Weights of a small GPT-style language model, trained from scratch on English Wikipedia: 6.57M parameters.
Each number is 128 + 24 x the weight over the matrix's rms, rounded and kept within 0 to 255. Layers, rows and columns count from 0. Numbers have three digits each.

# layer 4 MLP up, 896x224, rms 0.236, rows 482-544, columns 112-223
121115140151120103105142142109157147174033132176134098145151177062157149192070100085156153119146160134091160146138106142118098108094100116122094082147129130111124141088118117119143156151159139116148137097154097080110116148130137134145138119123136189136156128151087166119141162136156135160116138133167115137108142103093144135125140102135
122167126148145106145114119158112127112108146118132094116106143160142130128089110084135113107149111148102149156174091136119155127083132119142128143088143153154132135115134115104147118086111120117129128127166120133142165138122152122134108123136124191170127174113148105122118163170095121169114140136146133140083150118135127134109078131161
136144156124164185094121136150107149132137125152123154113087144173156157091134158118113132161165131139099084212165153134157120151143116140134136139127094119099129132175148124129142129092127145189118081136124153143149134130090142152125137121156115088151077118136124123171091112134143122109157148159103136158087088135084146159150110108116
102114075143079128125133077112129128094152079095131124115140127144133109144162127157142137150172146138113136161177141134145103117180147115107089116156144115097154122129149107153106113096135142135136127151164150132140118128148131123108101139132163114072152129138187077121129138115145132163141096100117092141139145101180113117111158153155
133104103129136135148148128133113187140128181134101108146121124120099132111126124100119114149151112118123116108165127138129129085147112136136114153145140146114109102134158126105102148111164122177108110149149148128114151115173091121169180144127097139165124087132150114119190131129147161119099135113133071091151114139130136168108078120138
153139138159142136104127127134128144123085131144098108088157167124143103128072151127139146116106117104140164127096124140153160096132124159126156152117129142111106160144114131136148124130120120112141120108125126116131147124140120154137122128141073097094113135146075185105129169110154153102105122129155142122121155160140128122132137128162
072151115117098091167159136113151114163107166127111135085127115114140155139129116127082146158142102089146103125147105138114124150088126125110122116138087168144140139137157148117135086155114125128136135100123117136117121132158153177162135165153119165108109143111118119137121076123172163127114161088158147103131153142146158079138125091108
160156168150108122148110168155161149132137119105126171103147134105133149163123128127109164163074142111102132136138142093099098172140095107104161127080156139108104124151119104110121138135143079169119167113102110134139137132160149111128109081121146124140128138151123170154109141154117139112141119120076099124070152177150129138134135112157
174145105136110134137133130120169143139137096126122145127131130132117146104118143111139140117168174138148119091133147074143106142148113138134111120132129117116125143146127114127143100121140113134101127103113163121140152098126144168149131146145119110086092116096113143100128154131130146143138146131106181106120131142123136166132140091133
116126127147128135113139127104118133141142140167104162068144108155142174112134141116148111098125105137136119171153145129137114162086109087149142100138111131213111130157156134164131126131119140109109139127126147135131107145086126176125116103075151176130107163172144149137165114143118144138120157160133145126115103158114135119125107163148
111084113106105161122128128108138147126116141105138130131107151099143112136092141140100123143139083094070150121133128110143120116116117112130114116069102131135120146134132150099156143152132114148133115119123158134120118129143124150201153104164126184146137116143121103109085143096099126160114126158118135124167101168119119124147089133182
104126105133128108113100106123137140157095097149090135145113124149175108170089129157143093163161121126161141130118142099119144112136158138094084164120116181128139132129135114116115159158112140114125140107141116145115139140106121150106158127111192134135116121146127128150119097131167072130135162132096141117141112137111097115151111136149
146122123147126158112094121153162108104102120118094183094175135143143122095131144102093117103124143151148153122124145144123129104148137138139104099063167125113167158129118144099126140125149146087174134074102117114130105149142121137179105138155149124121149117125145128158130113186123097130111115166130113196126143100141121122150101153154
110143090120131142116133152129110114164126111096171146138133118138127105117141101127097105156141137126146140121121076139136105147137155132160090127126114144130137130149118133120110157117136129158117126120151132120098115148105144095154112100174122143135115104095101138123149097118138118146069154131162165107158153095136142165108141134164
131145167126135124088138137134169155092121149104117157133165105142117148104132146113141185150101138151138109097105111119128114116111134149108107107113098131131145120104123124107096200128116112110124135159077150138094118083120142079104163127108146194136135133103102140120139112119158091128109154147118132085171128122125140099106106067130
117124132106141119133114141130102141152160116109149103144121125168152136116113106164137120140118149189092147120100137156138114150119115152091141116122108144143154108098102098129113106140101144156167128073114139127143167123152160101129168131108162125143125075093135179143111116140113115129110091103145157132096109141129149102109095138153
120103120117152140141102106124113135135135159153115132130135152145139093152129135100107135136123203144133144091176138090099141125155101151130106108122103153124116120140108130151174110129136123141130142129170095131145119120175167084160147143092125109106129098084097133135137105114114126144097135122157187092160083148158137134098132145096
145167081109170146066145148105146150119136097103155125151143105092123120114132066175095138159164172146159158091139126137135112167096061108152150163121120120115153110116170104129132143110157106122123129133116149152158121122120095131179154102131136116146126112106161191116150147109176127096087152130127126122111142089090136108126168104118
161146128126141117161118124116177113065138172124154099144159118118088128120125117170150124120079145153120171121125117141187186131139106099116135134097159135122126113120065132115122146116161161119116124132133135114133104159142132143144135111116111171148153131147096162148157166131138072135160125145131156097129105089090135150059172107111
114163116124145168143143131130167182143139095141143088144131109119147151131185123119119105148126123122126116146155142141123093160063110140089104136137111118117133094150126181108131116177110116113133118128111093111147126125135098100135181078125095153166108161128131109168159088120152118127109146093085116118132120093111168154136145105144
120149107127130116154108103143131127127141132141110139092102141157104135137118106117115081128107089123131149149176148138146102150098120149164145131095120136160158091152139097141120102111169104128144132089130122106091134132158104152124151117123107169084129115121139124163115142132159160175116122131099117104148147143133158110119131142113
110089129083163127114130132136136139134129159137135106128145148091140129141151157106102091079174133134152126179167133136106102098117083129114058113154154162104136117144140113156214122142121137163139153101151119174204113164140082163123153150106145141137129108121106103081065133134139030119142156138145124124106135101126152129146141136156
129119108124128097109129190100143132139109149137189118178099124141154151126139111108079166157126129139114141113134181092116076165128160100041130133137138131135132127130122120123092168155160161096141098139115169071089101145098121102079089137142114144134081169163110162117134123114092125136093115152142139115181072142124102149150094124135
128150161133112206110182147130136154162118125121126120167077161093114102119177141187136130068125120094090169080089110111085138161098122126106147129098096106086162124107101153098116120145132135166105134095132148097180152160115152118130132126133112110153108153141127126080142173114150127047111150129133142070094145142129117145175137152153
104120157112122113103118138140141161139125149122114157145101193133147104142095121141122098096102122101089149142128093147122128129098117124141127083168112130150127169129108125128111147118096095111112148126117140143138137117144136167122122088131147143162122134122099131125100133091105107086141166104115124138149161144143149150164129164127
121111106104094182141120096120166145129109135168144114113132100173120129078147094107149150142133141145135090129113162156115065129076155123088096167111116138161174150139139128129106163120140152128159117150168134128110132100108144146127130170120118119078133131176097129140092103178099099139158114155103159117123151103123120113110117125091
098119077072140153133126102115124140109104131141111095145126109113134117086109084118147157134106147099148143128135105149110143137108133113154163079164139065114088156147130155137130146135134140106157113112126121112179108109137107124154117136145095148127137141143140148134122150126127141128136116156149109091130139106138166144130089151137
111139113129139114119098125158146137136135148146106133104126125132136142160111135130119119129097150139137136122086096132136104108100141128158149105117146117136106141128186142126111168126135131143187174118162148129143092116143152133139137130121107130116150091159126151114103145151128139105133117106153181140133126132089157121114151103153
152085121169171102134079112129126143120136146101156157103118124114103135134112126161124145108109091083129148134135172121167129185160088124155126170122146154142140074106130111126155148146131178142131137162129152091144138142125140144098123140153112120122165132105131151154166108094127095131120146116132103117150139172100093142111124102100
127134134111128110146138139104121191172084160125140108150154126120107119163121174148156129088146123110137101126139104099109117099138117110099089119105118150146099134164071118131129109103155149125124149157183151066091117083085096110155119132098092095171131160174139194099144100144189124128076164152166139164088106173138161110085133127121
157124126138148141128151152077099136115135121152095140093145130106121125097114174105121150133143136176124118162138129156125128155130124151102099141146141065133129145119150141106147124154131114124102114081088133106142123114141134131071151160136164137171099153136098127111109121126132054078127097123142159133141165110087130140178134134087
124140174084143135088115125122174148144119133108098102127101142116090169145144151131146173122095131156149168159132122119132166088134130139110131113146139118121147106110133124152133167118143151131137146122130117120110168093109142163131134172079161116118115128133137146122124116127109128135135110131107134117185138157127114088126126123110
127114182101145123106121141111150136123095114156150153109125144089113128142170088124164150120149090167109111145126123148150138144151134127126193164118116146130134143165131119087154138121116133104168107078141137126114110163102090112134121097103110156132130158125106144127116147095108115169115111159135126164116124128114124137140086099131
121133114107136129101144148121136115154112156136108068124106083156119113101097158148114127120114173089110122097143114126106135124125140155143075134108141159124134115131132137129143100117118175146138160145113102097145185148153128132139134131101143097157140150139164124127144169085154151124125105146084137148138108130163130107122121146120
148121159157129094132137168128130102152113137129176119108134153162183114119133102139123118158134156128142138135149142165123135078129152129101105124121122126160165118145112161106155137118130123128111078130151116142160141136118120122101114115125169121124105138132138179116141108133141149119099136144133128151112158105097138114124140141089
136123105098122140120157098139156134131148109170117151128110096137109133123116120142125106116111118124090138150148115123159129145148103150093120155142119111167139135092130135160133151182142156150133109130146163094090114132159124165133112118163111154106129118170143111124149143143147105147142146166139157169152139133122103125145152115141
088160103150141116113100110133128123130142137140107126142118133147077095125177169158138095135160098111121113106103164098133116153126137092134142131082153145125108144133149114136108120151133110175156161161084144137156103127119114151098132105104162120124100135154113126135123147126147149139158143134156121099173129132136141161151118108107
100118143063127145115161095159105169125117152119167114133117100131151149113146124125145100156103144153151171109135125125145086173080164164126115054113092118135159075142174153144161153143141131130089067076122142095129108118143120155187144137118107144142122171177103154136124133135140134112130143175121101124146165110148114122128108145097
172122101130140116158114116130133107131118139107144108165120161160175121129097173098136111164159110136124054120128147127113128141156144130154107107149161133081096095081146104129121101155082159128156143129136163109126110127141081127104106146159102111164150168134086155126137153105103135162092136127123115128095149110172133124094131091112
094154117160147121120139155115169139108098118150132090139079136107138122128141157086120071112172116121076134131169096122146166164123130139161193142145116119159129121128163124162112102152124102132125140157134136120141149085122111141128135164139122144111130122139130135143087101104149144104139107142150128120124131128156155128086086095143
132119106066145114149137151127146146136159095154114127094106113144104170066192131152126143156115101099135120067126143162140121106119118120129161144147180124167111151107109100126137127093201074138142138146110162126150106134099143129103165133111113167140095157116116142137159137149120135157136134097102166103162086148123114128152116152135
156139094097126102185173125142177190097149114147185136128155142090104109151139136107158128163148095101099143094175127140119119159114133105139117101096110142142139133107128090135124133139109093136116183114107130144110156132104161145095164110107109111178112119160088120176121100125118119173118110138104121106117144143150155131158126119153
092123120174116155065115164115116124155147105098128147116130129119115095149107118147143172118076103107091123071116111130142127101133178137111082174123157140120172105135138124119085137113093165132137138138130100186116094106132149126160118167147131175106114100135091176137133097106134115117078152133102135140117087144163116090123142111106
151162148112150090133157135127158147199166114096136151114145132119122103136133130118086108106146130129124149128145142101157152110123112129132146123154165119117141099077135101144170121124109116125159083123144138145142149105080161131120133163174118107135159111111085163136121159117147122135078106086145107172120135134169121144128098097179
124142165140094126157118162121111109133097119130155114133104114090148111112154131145104113147103081105141146147150125116156141090158131158066113162119135143141120143118150164101155147153109153120135110122101161128126146165098103135159111116122152150178101180133107114113134073138118079142176117117107123120171142135147128161121134150140
074105127133130181140139115182145131140105132137129150147162144105138122079163177140127156139149099129112145100139168110087101117132159143123129116169141099094150143112100143128102183095162133143109113132121136107083150105114123107157106136104153107118129142148109111143155110083109152116117145159141152153129111100110085123116114124132
172142131136145133116136143109165153139100093081093128102139072096134158118075117153066128174130167112144141140106094158125109152140137122110140142081114177126127182115169154111144096116112141164131141167140121172132132136105111177082117165140104150163128137125166141149164125136112161195124128097184147143183127098134145111146113148079
112125119136105149128125144069164103125113117159129123109108117128117152126116104173106128119133091125107153147115149108167115137152152101101180092147134144145154135147172147106121114141145112130121174120141140124102138159095123106158122126122114182116170065192108117119106096158135152138116133102098109043161163139128086160125131107106
122158121168109099119143146147158131100133178189141142096136131139123091091169101175139113159207180153111086115078086151167097117103181108154151101111074153095152119151142106153152139140088152171083104144100105080113085104137124125098167138109142091101096146113146108063129137132103084110145090080097123173109122145133157113154100104154
146130118102129101143132117112147108127139158199153117120162099166124120107142114099093142130150133146111142123126139133153157106164131080108111155111114172124074107127091142151157133137122152140100126149126163117130127145133113136136105159142140097071140142112099111091119151140150144183181107120128106140121137153118153141118126117166
113109124133157121136122121156145098135097177164087110077137150108214082161117156091134092152127129114060116139155106091147112091108130095093109103137150093119148114111136098111123147144124169166127105164115144139098136136134120165157132103119120131144106167093109140132090139151096127180143152138130126091102128135122111125145135169096
118100075088146130132129161118183134120121121157165143147114132104115105123152177101112137163165106154173100144143112158128087141127160133095136115187061161152127093089113122147133134135117150136154105088145164144144128133144103111116094139138120174084133151157144130126189118116086122134148125189098106137108135094140118118133114110057
158210107083157138139139109124132117128149170108163135102160152122139120131130135113172136151127143146109133131136120137134120109131138138175120130146083167086137152148117123144122130177147156092114144127169123143130134137144104130134147169143152127111123101097144145138157156149149121142124093130156103139121146149109146128098115148122
097116155110118124117137117123152128149129134138116107145155088115134181131210115108160170170143093129127144130098177146171124167149104158129154111141164139065155151115130120108099173133172093095129158121138115146117107148116101136113127085131128145131141126132112118116167108093156164121134115128109126132120139126145101079165112118134
152120093174121096112149155124137133121168090107113140097104122129139153147092129082140103151105141141131146111142086166108137113119110131136120134091140145125152153122113087148102152099138143144195110124129088176127066155150120075083177115142128141119078138120091147100187112134183130132119149088113128094128129135158148142106101133144
112072095110143135154111136143128147165130131129117166116137143132124091125102148166123135116134116111153118148129141155104107126169126128145128132131130137120125106173140159139076104109120103119124122096134132163073116114155134114189112154142109142158128100127120113101165153128143107112170125142140152159141152105184132141140124156118
103113079129128138140115158115119124185097151121162135151121098108144124103125113120133116137121129142088129101130125093111144076107130131109098141172151143100100118139136168084108093147117140130087145108179134117121163146123081115109101138133160140134140148134128116139144176129076119146140124141119159122115142128136110138135132163099
164107107107135117130145159128149114123095178130116168116132134093117125127101133141115089105146131153150121165137113170128161116131099149136125103132161110126116130091122151119113144145185114093116121055111147127159108136080136136090173137140064117115138093101111134149148106077130123086142164154113124165135142075103167103105090117122
144123127165115145157095139098121138147131122150135162143072128092089117094153113134140179130125191107090079088079116128100143121097135099115108105110132119129134139145139135100139099122137129116107128137122116140153109163132117113151108175131110118160125111114138121121154149156146128109157120132142135143144079143140138141133103138106
098167101139169098148100139128140147177121128110130079130153081140125109096110112119110151081182151131115114047108114155087172129126107139074144142189111135102101131138133128080137120126143119153114132172080151137124128090134100132147101115100152157170157154134082143096082092133136123141156156112128138130084127118094135169135170128142
152139109128153128113136151151118142115103146149122121127145140148139122099120152125129123148093127135107112115133144116122168113123129107097128130088126119102155134117145119127118127135085099112167170123105155088142131126102086124101076126097095139137113071119109105133114119117158122132141127118125145126104134137152105124158114123151
101108116141127097161092145101117119087119138125099137126146112110103114134123113150135110071174109148127098137133092118177161130145129140113094137145145130099170128100144151136153122201120058145111122107147152081138089092108132159134174126109136160121126123148095160110167144115169110165141156141134141138101120126083114124101144136127
121152136127105136137105119147149118132124152146096134129160124103102138140108152148135142150161118096141100136123123106151122118138122127100131127146134139146156145142163108147135144159125123076164140100115157090114100129138123080125115130100134136156176124076161126124111184095113062103106142111101164135082150120135102134129147131165
# layer 4 MLP down (transposed), 896x224, rms 0.235, rows 482-543, columns 112-223
092125116096103109146180124109159110094134139088142159188180115143120116132063173151130142128144083161142112142124122126132158153129111104066175106144093111111135146126142120118123117196156128123164140138125103095144092151160139125151137134100140156114155109140104118161122136129135072093156121111108094157147109114126152161118095152142
124123112145108123105088117128129144138130134095105096167103106104136176146136124128161137121144156166135138146125112125099115124113098132104125142136154147106146110113132104134126069129148126101186098148152121132108104137119136113134115109105107128094101120094140130096146120151123099126129137116110131146139089123102112144129122098119
137154143172084130144137108174115161123124098138152108154149127121117134119153119134133123087159114076171104136140116113102131124099123128134133127114125147182112138090094117130126114152159149081090119112086141109113112113150177156133140091112185125105139113121096176151126122153104086105169139129177093128101119113125135133111130143168
152167137150121112104129137146128099154126149138115122128143152116107100107131136122171142083090144143138130118102107134106092100137125088112104124128124110078110147158074118130124118123080138099107155122138119125141132128143147107179100161143175165116161150133113125126116113098097085112184105144093090127117087176132136152137070150141
108152151140157145122109136130093146140099152139101134145115127111102153129127104126087127105111125119069123070101148134146095110106164162105089154120124174109081161155149111152128162125134113137122098143125148086124121121127086167132120133130106097154142111132125113093116105116110133132128120157131112120179078131120105159142154095108
094136090172110117129114131103095099118146138139124130185103112135136137084139141133113125135137132118150157094150118112136133119148151085115144173153123166096150127142108149156075131105140099109122109145171158132169123162150123083136109157158127109138143152100129131126175094095089126136119096126123112126147105133142082150102134144095
124138143155128159130122139183111149181074129187099100174162196091116134089156107167136100156164106127148179159108148132135099162176155136097103151098139113134097143138169086131116097148144119120155097114105132119152115184117136147129141123103076116103086125123143160106131152089122108121111085195119154107096092106159130079101119120159
114114140144139136128105122174139131164130134102130151169131137149119118095150122118164131119166118096119153103113116180118146070189151114153129142091130102139156162128113158150092110098119140144154148146128158134145134112117136141165118128094147147124140137110156130162129125117152133139144105102131098135126130132129097102132124167159
127142119141170130093115126114162109123126088141155085145098147117135126151137101099137148096144176116123127166150075143107129157100115144131086127134131129106096092117116134139110133136095116093134114137113104096129121144123163114118126156153140103126139141110090142150143125170124101148110120139152139090160151111138148072143104085130
122132126100127101098099150147146138127102125146149110130156127154076121122153138168142148151159114103102160103125117122118106145133145099099103132163126141097101110100125140092148131115116157135135127126148121086156120099173133121104140151126127065130139127112112094108094151139106142134147103121104160123166085141095102129163139139104
187187134106162131156141145124147102126142142107062161122133153126136146169089140159113156136125157113132123113104140153117090130132126148092100107161086094108152108078155129132124111135100099153140149137130107135135142133125111142122170084126155112149194118118109125142143123155158122165104150110089142136109095101137163127136102115087
135160105113088133151152106096078126135115128172115048098135137128138171113147134113149134113095189141132118101143126159179104125167099120125202125141091106157081141152099158185125111129158119130172153141100118151143115155077129132100080173113121119103135124136158081142126149146137152135104116117151185143118184147122120129104138107064
116108146119150131134094167124102100167131129139097102110104169116075124116097098170146117112124138110088122131143126123143128095126163135138124100162104101155129130129120099110099133104140128168127104138147107140139130189098095102132120133185128118140117133148144106130136084112097089104157122155095151136124126140052167137096105159167
125130138107133103143128144119138141132122141102119109129156128155126124121129136154148137102140117158148125139132132106131166149111140104061143125139117162141108085108124106129131136167115131134144141124123116141127139164151116156086153126134112123157096131124117119160088148137138133132147122122137147163133119122123138131150126109096
158136129101096109143174115130133154147171139158143083135173153109117146155115149124146116115101113109175100149146134100147147104122133125134150118141148103130170083113082141087160091107085122130128123159132094110126128137101116122100104158135103103089138129084116127143089137082105125193104118158127092136121047137154175111144092151113
106148186156100110124106163130156073121150128106136137136110133124134094131100123129134123115149104082118121128131110141118139127059089105119122153128122122156125143136148086116129150126105119120126148107142126098170119090157119126111184136117104163096123187089154129144089103116118138117120139127120132130151122159169131201098122123151
130111146128145141119092158152127114118113121138124147139098115141119167123085111148093140174162144110179131083103166154109131105139140119135125094111138094078129115140146103141110117138143177129122152119183178155070146096109082141130156127183092101115099174122108118113129102125150130158174101113109101171140124137088137110123118137127
142105133158130087149156087118126111132104100091161141136140130126122124142127095146090131112131097156126111128096101139140145141184122115060142138102121109143104087129183130160077142102160089149162137129140178142129139131119118100134145129121147121154137143113153112106119187135142101139119116121191115120171114068083149108133106129116
114106111155109121129149156099155121138126140115105129154127077135160113134134114101125129139173124126139114156109146111130113146126113138151112152121131093128100132114151125143132076163140144191118136142109158103149119097135139164146106129112132100108084152183122128149155158131122132122153064130113111135154143142136119148158111161136
158148162121149106141080145110131149159108080116137101138111142091146117150084146156125124128150126138119152066106064165123113122144111170117087171130150148145177116148148124122099156117104126136072156098087080126111133135114161126056134135152119170128111071119091085111124142108130105170110147110089179103132143140125117123139167124148
112146123091121085107082108113139121114125125124116131157147107103157119104129109152124149105115131108131096151141096136118154136107150120131154125124135145108143093111166082117123155175100111104155129149118129143137115138146135120148113098129135124099143187114122167128140140069068135107113140122133128117131117163133142098116074104112
188140112156178099178186164143157077146111117128133091165058105141079155103088101134179123123144179151106207098136103090084173146108107121112116095175128129135118109094169183195105163146112132115112098129098107146121123160153154136107109160115175112160119094097092154122082105128071134152137130139156132093137139138139159122141111122150
143128109128129144144139116127124112140162111094075167129133151105118111134127146128160136093106104150137084147119118164126142109125147121151090111127115144104120094108130169109133133112121034149129185114157111159158184153158101137147156090085145112104157120134083127122112124150097119143126109127150154152113144109108178120116122130133
161137091071098153135113118137144115117144119128127123126074119161138147137156124076108103108137115096076119166166144156100088181089162136124093118146153112125139112106119120151081094131144107142127144127161105092130134160102138113141123142150134142178109119135122129144144098140132160124138130129182130156154106131136097130121107128095
163162147152058108107093131104123112166148097111133155158131137151151104159117120144102122149088114111132130123117120098161081105116110113118116105121108154083135157134125154116149084179142102156103115190149134117157136114114147113144115131119100125128104122095165133125141119157149156101113153082118161137190155116149173125132150148122
111156133137119125100168197107129137104140117079178095122149116121095161106131093140100147143141122108126102135165128109115093076119077084168142114126156117151114139102080125125117138134164087116113121086112095145150131136130120160127155106138123146101128140076116129117169137151111122123094103124130160169153103075120112112128118138082
138130133146135086129164136101130098095129164115115120126120130176123139145100121140081118102090142135112122134121082091127165138135150141113113151109114120125123154130140132099117105145132145167162137152123105102124128133149169116099147123119126146147108094101100113124115128134104116107127092127136165105129133183119134145096132074092
122138140136139160105128144119113149111132131115103127158118115122120141135168154167125153128144138135082156128145157132114139105140104141087125135134153108133141180135144087110117138086127169158105160142137122167141110101167125142130117100128091131110129160147129125130098099088150122130162136158144148126137100121116135115108137129108
144133150112122155127118118156150135112126136122092118150163116147158140085120137113172128163121103138122150149108110124100132141148112126145143138104122107153141134088115124155139117170123134115148171168133165150115190097135153117127118139110122107159113147131101138089083144118085121134119143142087121116114115098141193138112193187151
155130115120126090108131130138075121160122118141104119121155140187149103134128168149099137079135117126126107152075076094172122051096132078126120143108142078098081147141128139143133120056105166130160136170122152141128135127090166112139123154085147097124116159135127142141133112153170112141114118141122116145137097153081114109152085108085
143114174118131120115132078133160082120091133151123137124130139143138126132134147124159180109137175134113102175147148063143129137173149156116175090171118119098088107122135116124126110115147143100079131134135141139108158161143131141125131102105158191127139114092123121105091118126150089137089122113100110175151148140101099127050145139104
097189143111104134117155115147109108150104135183102107124174152128126158148136111144114120090121089117121171167099140155185152095161114083086070137118124151152127147127139157144114166142145155115130167182101092117159132088170116151162109147085129120136075157119104092131197160113112145112118150135161121130147126132114125072126118142111
130106120150172124140125110146142112126164102103115168152131124139126147139108132130101094115122130112123105103120112158137121113113124124198117124111132103125133129097106130124107124154152128155160146148111119133132154093123140147133111154141146163173124130163159157181117163142100126092124150141067096107123144149138142132110132114113
118148118136122131108118141110138194114115142133139100102147144132107166101133103118106137099153152112135176119130147152113126150129099168134179129116155114122126145146139139107174130093150125129107064171130112116107084146129104144141092139131115097137131116118123121127142108098094135130100118157115118121132175082184127184125148120136
102160125143132139153132115126122123124080150148104135148158152132126152131117089117158147143112126089133150121117097134117147137113098140069137125133142165112113112119114164106138121133121169156092103164161145123077130140133131130159164138148126094132173117049142114175127129081129148122109148134124154158106110134117114086119147085117
116162133156096076166118125138117186107163122117114107106066111157152149102127164104127129183167154159135164132138097123165090181129110123126121122185088142112171150101092157111146091150121117124116139114115154135147148173099131089144100102133116159133123129103114186107101115129125138120120122145129075144168144148109158177168141093104
147122164137119114135165133129129114165129132123107168075124130160137115116112113153093135139151097121118111143135085132143133075136157144138152114146154116122111110120146129115104105113116184137143128112130120142148133134078129118160118123152155139104127093140138136115124121134126112158166104086085117147081104144153136116117135128111
095183170125171144096141184108127111143133208170153124098117150128187107128132107115134111092141153159138114125125173137120113060171132105129104143097138074156125175122107175152136101117168151127141149093134126102136143132111160109168105105098134152098098153084080119118106119112096150103170152111130084128084142136127113131152130123131
124139136154122140176104121099130151147094165147164117123117124105115118142148161155102121126108130162124143100138090132134150105136100102117089124125116131106162125148121149115110127132135126178151131125194105169096128163176126151109135102086145154095115139133155122130146174124106132158130149157141124157127099077144120141104100115101
092142125143125114138146140122158115122144147127131084156132121097126126095106154141122089152181110097147159137137107121148129156153130105114154112128123182080137102094142156124117145157146098157088113121103124079120153091136140138153125124098134105144131167151134156156140109115140093134135138127149089097135126117151135121140172111121
129153061113103136143139103118066111076151138101135162159130097142140132138144157115113155111122131127115119126165159122114130144110117102143112137091101154115156130144142103098125109151127141118150092115110113123152178120158135138114145148158119152079124112131160140121156116108154141142158143132154104146143119162116134154138181116186
110124144131180148155131085105108131108093118107151132145154125179104103128119132140114106104126149139105131124125158131102106131162085128085110102125126131123116189111120150146099109104122076151120121120114153112148120076136123177174118120101123131178180090119117156174082133125132189115119155161128154137140128086177103119120153138123
061094152133162158119129126112101166167149113115157102103157144144150100151103134142143090132091138160115116074116114122140130137095118147084080121155150117167143120100091115156087107079157110098142161125102097157165108147107182130127101141113152128153133142122054090112098166117162166168072118170116143140147072139154126157090163142123
135132145126109150130138176107189162129108127102116111121141095133125126113103149152105157150147093138131096083115089153121135131146118091113130097122119145183113135118111114121106144100142144106119106088153104150103090148132145125140164093078149154149135119119111125146125152157172112155167147124137131109116149130135163123114110129109
177154120100144143119153122139118136125148178128110136137167122118161135091143109183146160139175141129152114121114139138127111120153125128092161129145179170125090102104162097085083147124117123135116154100079122133122085064123111148109151126127128162074129142147108164161111125142134132099145112145133108133145141123153133136149134152161
165161142118108104133116109118144136100114132098137099110105148149135165123152165141154126111097104114164125143134105152151137127146172099133101093115101115172125103135143123125159144120078138095135148117134131144156107144125129146097141130122113172151146096108106131119100166143187104145139092138098138106110135126124159113127100115156
133081147071107145079145088121114153132120129110158097070134136139135121110113091150151114119104125126152112166132141143173127139134133113074113142164119071096174136098083140130114074135103170161150117172130117126135096116107139116143131102120139106094139116115124125148114144152073127153118125153155108146101130076142134149168101117134
131148132103160147127044110150080127114114080108128118115180123068125136126170134116076120148148153140134169139113120110184134171179095154088149076123159163075148128144134150089114133115076134144144097153127143095164134105136126111139102101118134120123109125063124145108157104094160147145107112124117119135165130175130091134114122126122
069122109073116126142161176094122090101144147156146152138123137098101194110199147127148148173170169118128118123167103146105078155169146106156188110117149116164148092140096108085109130160099093133087101169079078117101105130095112110113102078149148132067113145129133133100153135148149111145170108082064162134149136129150125099112143117129
134110109130140144162143133082114140129109105141145091145124125110092179141123136094145136144126160134110145151143130151100100143115121096166118093093138150142116140149129089135116115101132094108141122125115119120110163148140109149097119134110118147165101114127098141107108134097175155155099162098158113123147109129152118132181095145123
123143158151119099117148133075148133144115114138146104132152122120100126097143157137124133144125114107155109103144132107083156132104163173145141088122112108148137134182145115085123092102130127116090119143103088108112140178090082132137136121151177167065147132140110131085124125133138094171158106172135111064099085138120120138147154142183
137137137148169167068108144085120128142147099082114146128105100103105115097172155113147128159124123113115141117131126127144156142116066079108116142097118136119116105187127114169123150106119125121114088128101097094147155103130133125133167136151124152176167155121158140150095118109120133131082125100096126128136126136144126132124121154127
142121143122134122115120111127154095105155169152138099097143105091128106151150098123112129131131162107087107103084125116123119160125114088171128138121129130129127100136113146099153162133149130117181125122104148153137159124091130149142126144127136169109116108118145181140116121136123110124084121105124116162127099142116123124147119110102
146089121145116143082097125129142126128115129114140094167114103172140082108119084146091133103092137106100133133127092129118146122151099087158107156112116133164122136124142146095107120127085117144095101131118163130141152118133108165148133136137125116134159115187157100149162128124130111124139130144169110158092087121088142124128166137145
124122097124119105124135126147185145159125097140144130103127161124120127153079106097149128070169117142143077059154136176101143071148113077125132117074112134144105105147097111112090106168127115154119144142122095163098140113171153094157131125094140081115137115117075134159082158124148126121120147171153115107144124138162156111118120124125
114163135153155133145115149118081153093130109141175113112152081197098139133143163146119099148116117122141140142146136199148114127095102093154084128111144139169117125123136102132137136171125144086140146153141114151189107124127171195127132128132127108114159143140097105117134136122095142076128153140133098103127083070146103155110136158128
117126133154132163085104109127183144135150072114129126152159151124159135162147112105081124104106150168110096099119158151153133108080135107151088138136159101121134149152130139111124092165141161160126146121149146086152137136103148102160110112129139116141112105153129116168103113161114133143123170091154150128083133101133127154128137172095
123143089163146132094142092145098180093130154127148123076172084099088147116167142149084118165125114143075139132100129068155128157110111131132129120113141107121153148163122156144140138146136090101085135196129138151156136160101134116146156067111125132130125183130153111160115148123106122096120132117169170126109113105107104192128120156109
141149130111110133109112112107156093107127124129135102162128122110117144125147062102133090124128177133113108133127124151106135167116142128117157101114114124167126134111163135128176128126117115130116150097153094073093101120148090163156099102125150172111163121165117114173097137122131150084114120095099110145159118083184129122128111167091
125122132121152142116130111123127154055155121106159112148084149163136121113105136108083121105147149057122148153127108111072117115146122103130099158145095127131128102129124115154092146072121143140142132197132119138150097096119148123091124092140167119127165099119166136102092099151137076147137128153136056133132152114101114115138155090120
104097148098096170190127147136096112171152142107113138124167123134137152148146072112109159118134085136126110178135129156105084138133080129103132124161139137181147135133133125118161145107162110150164113140120156147122102144144148127095115130133145140143117162090130188153137136098087125133143127133141131096089122128143143144114089132111
179086112107114194147140088134146152133124173144171130138119141146136119147148152095133137141083110150133167122138148134105128163142151098164110087085163062117069113155087119103092084132156121106092126122133163100139143116170106134122138136122129112147092177148142111097107115097113119081142155119106145172162101105151123155119126134143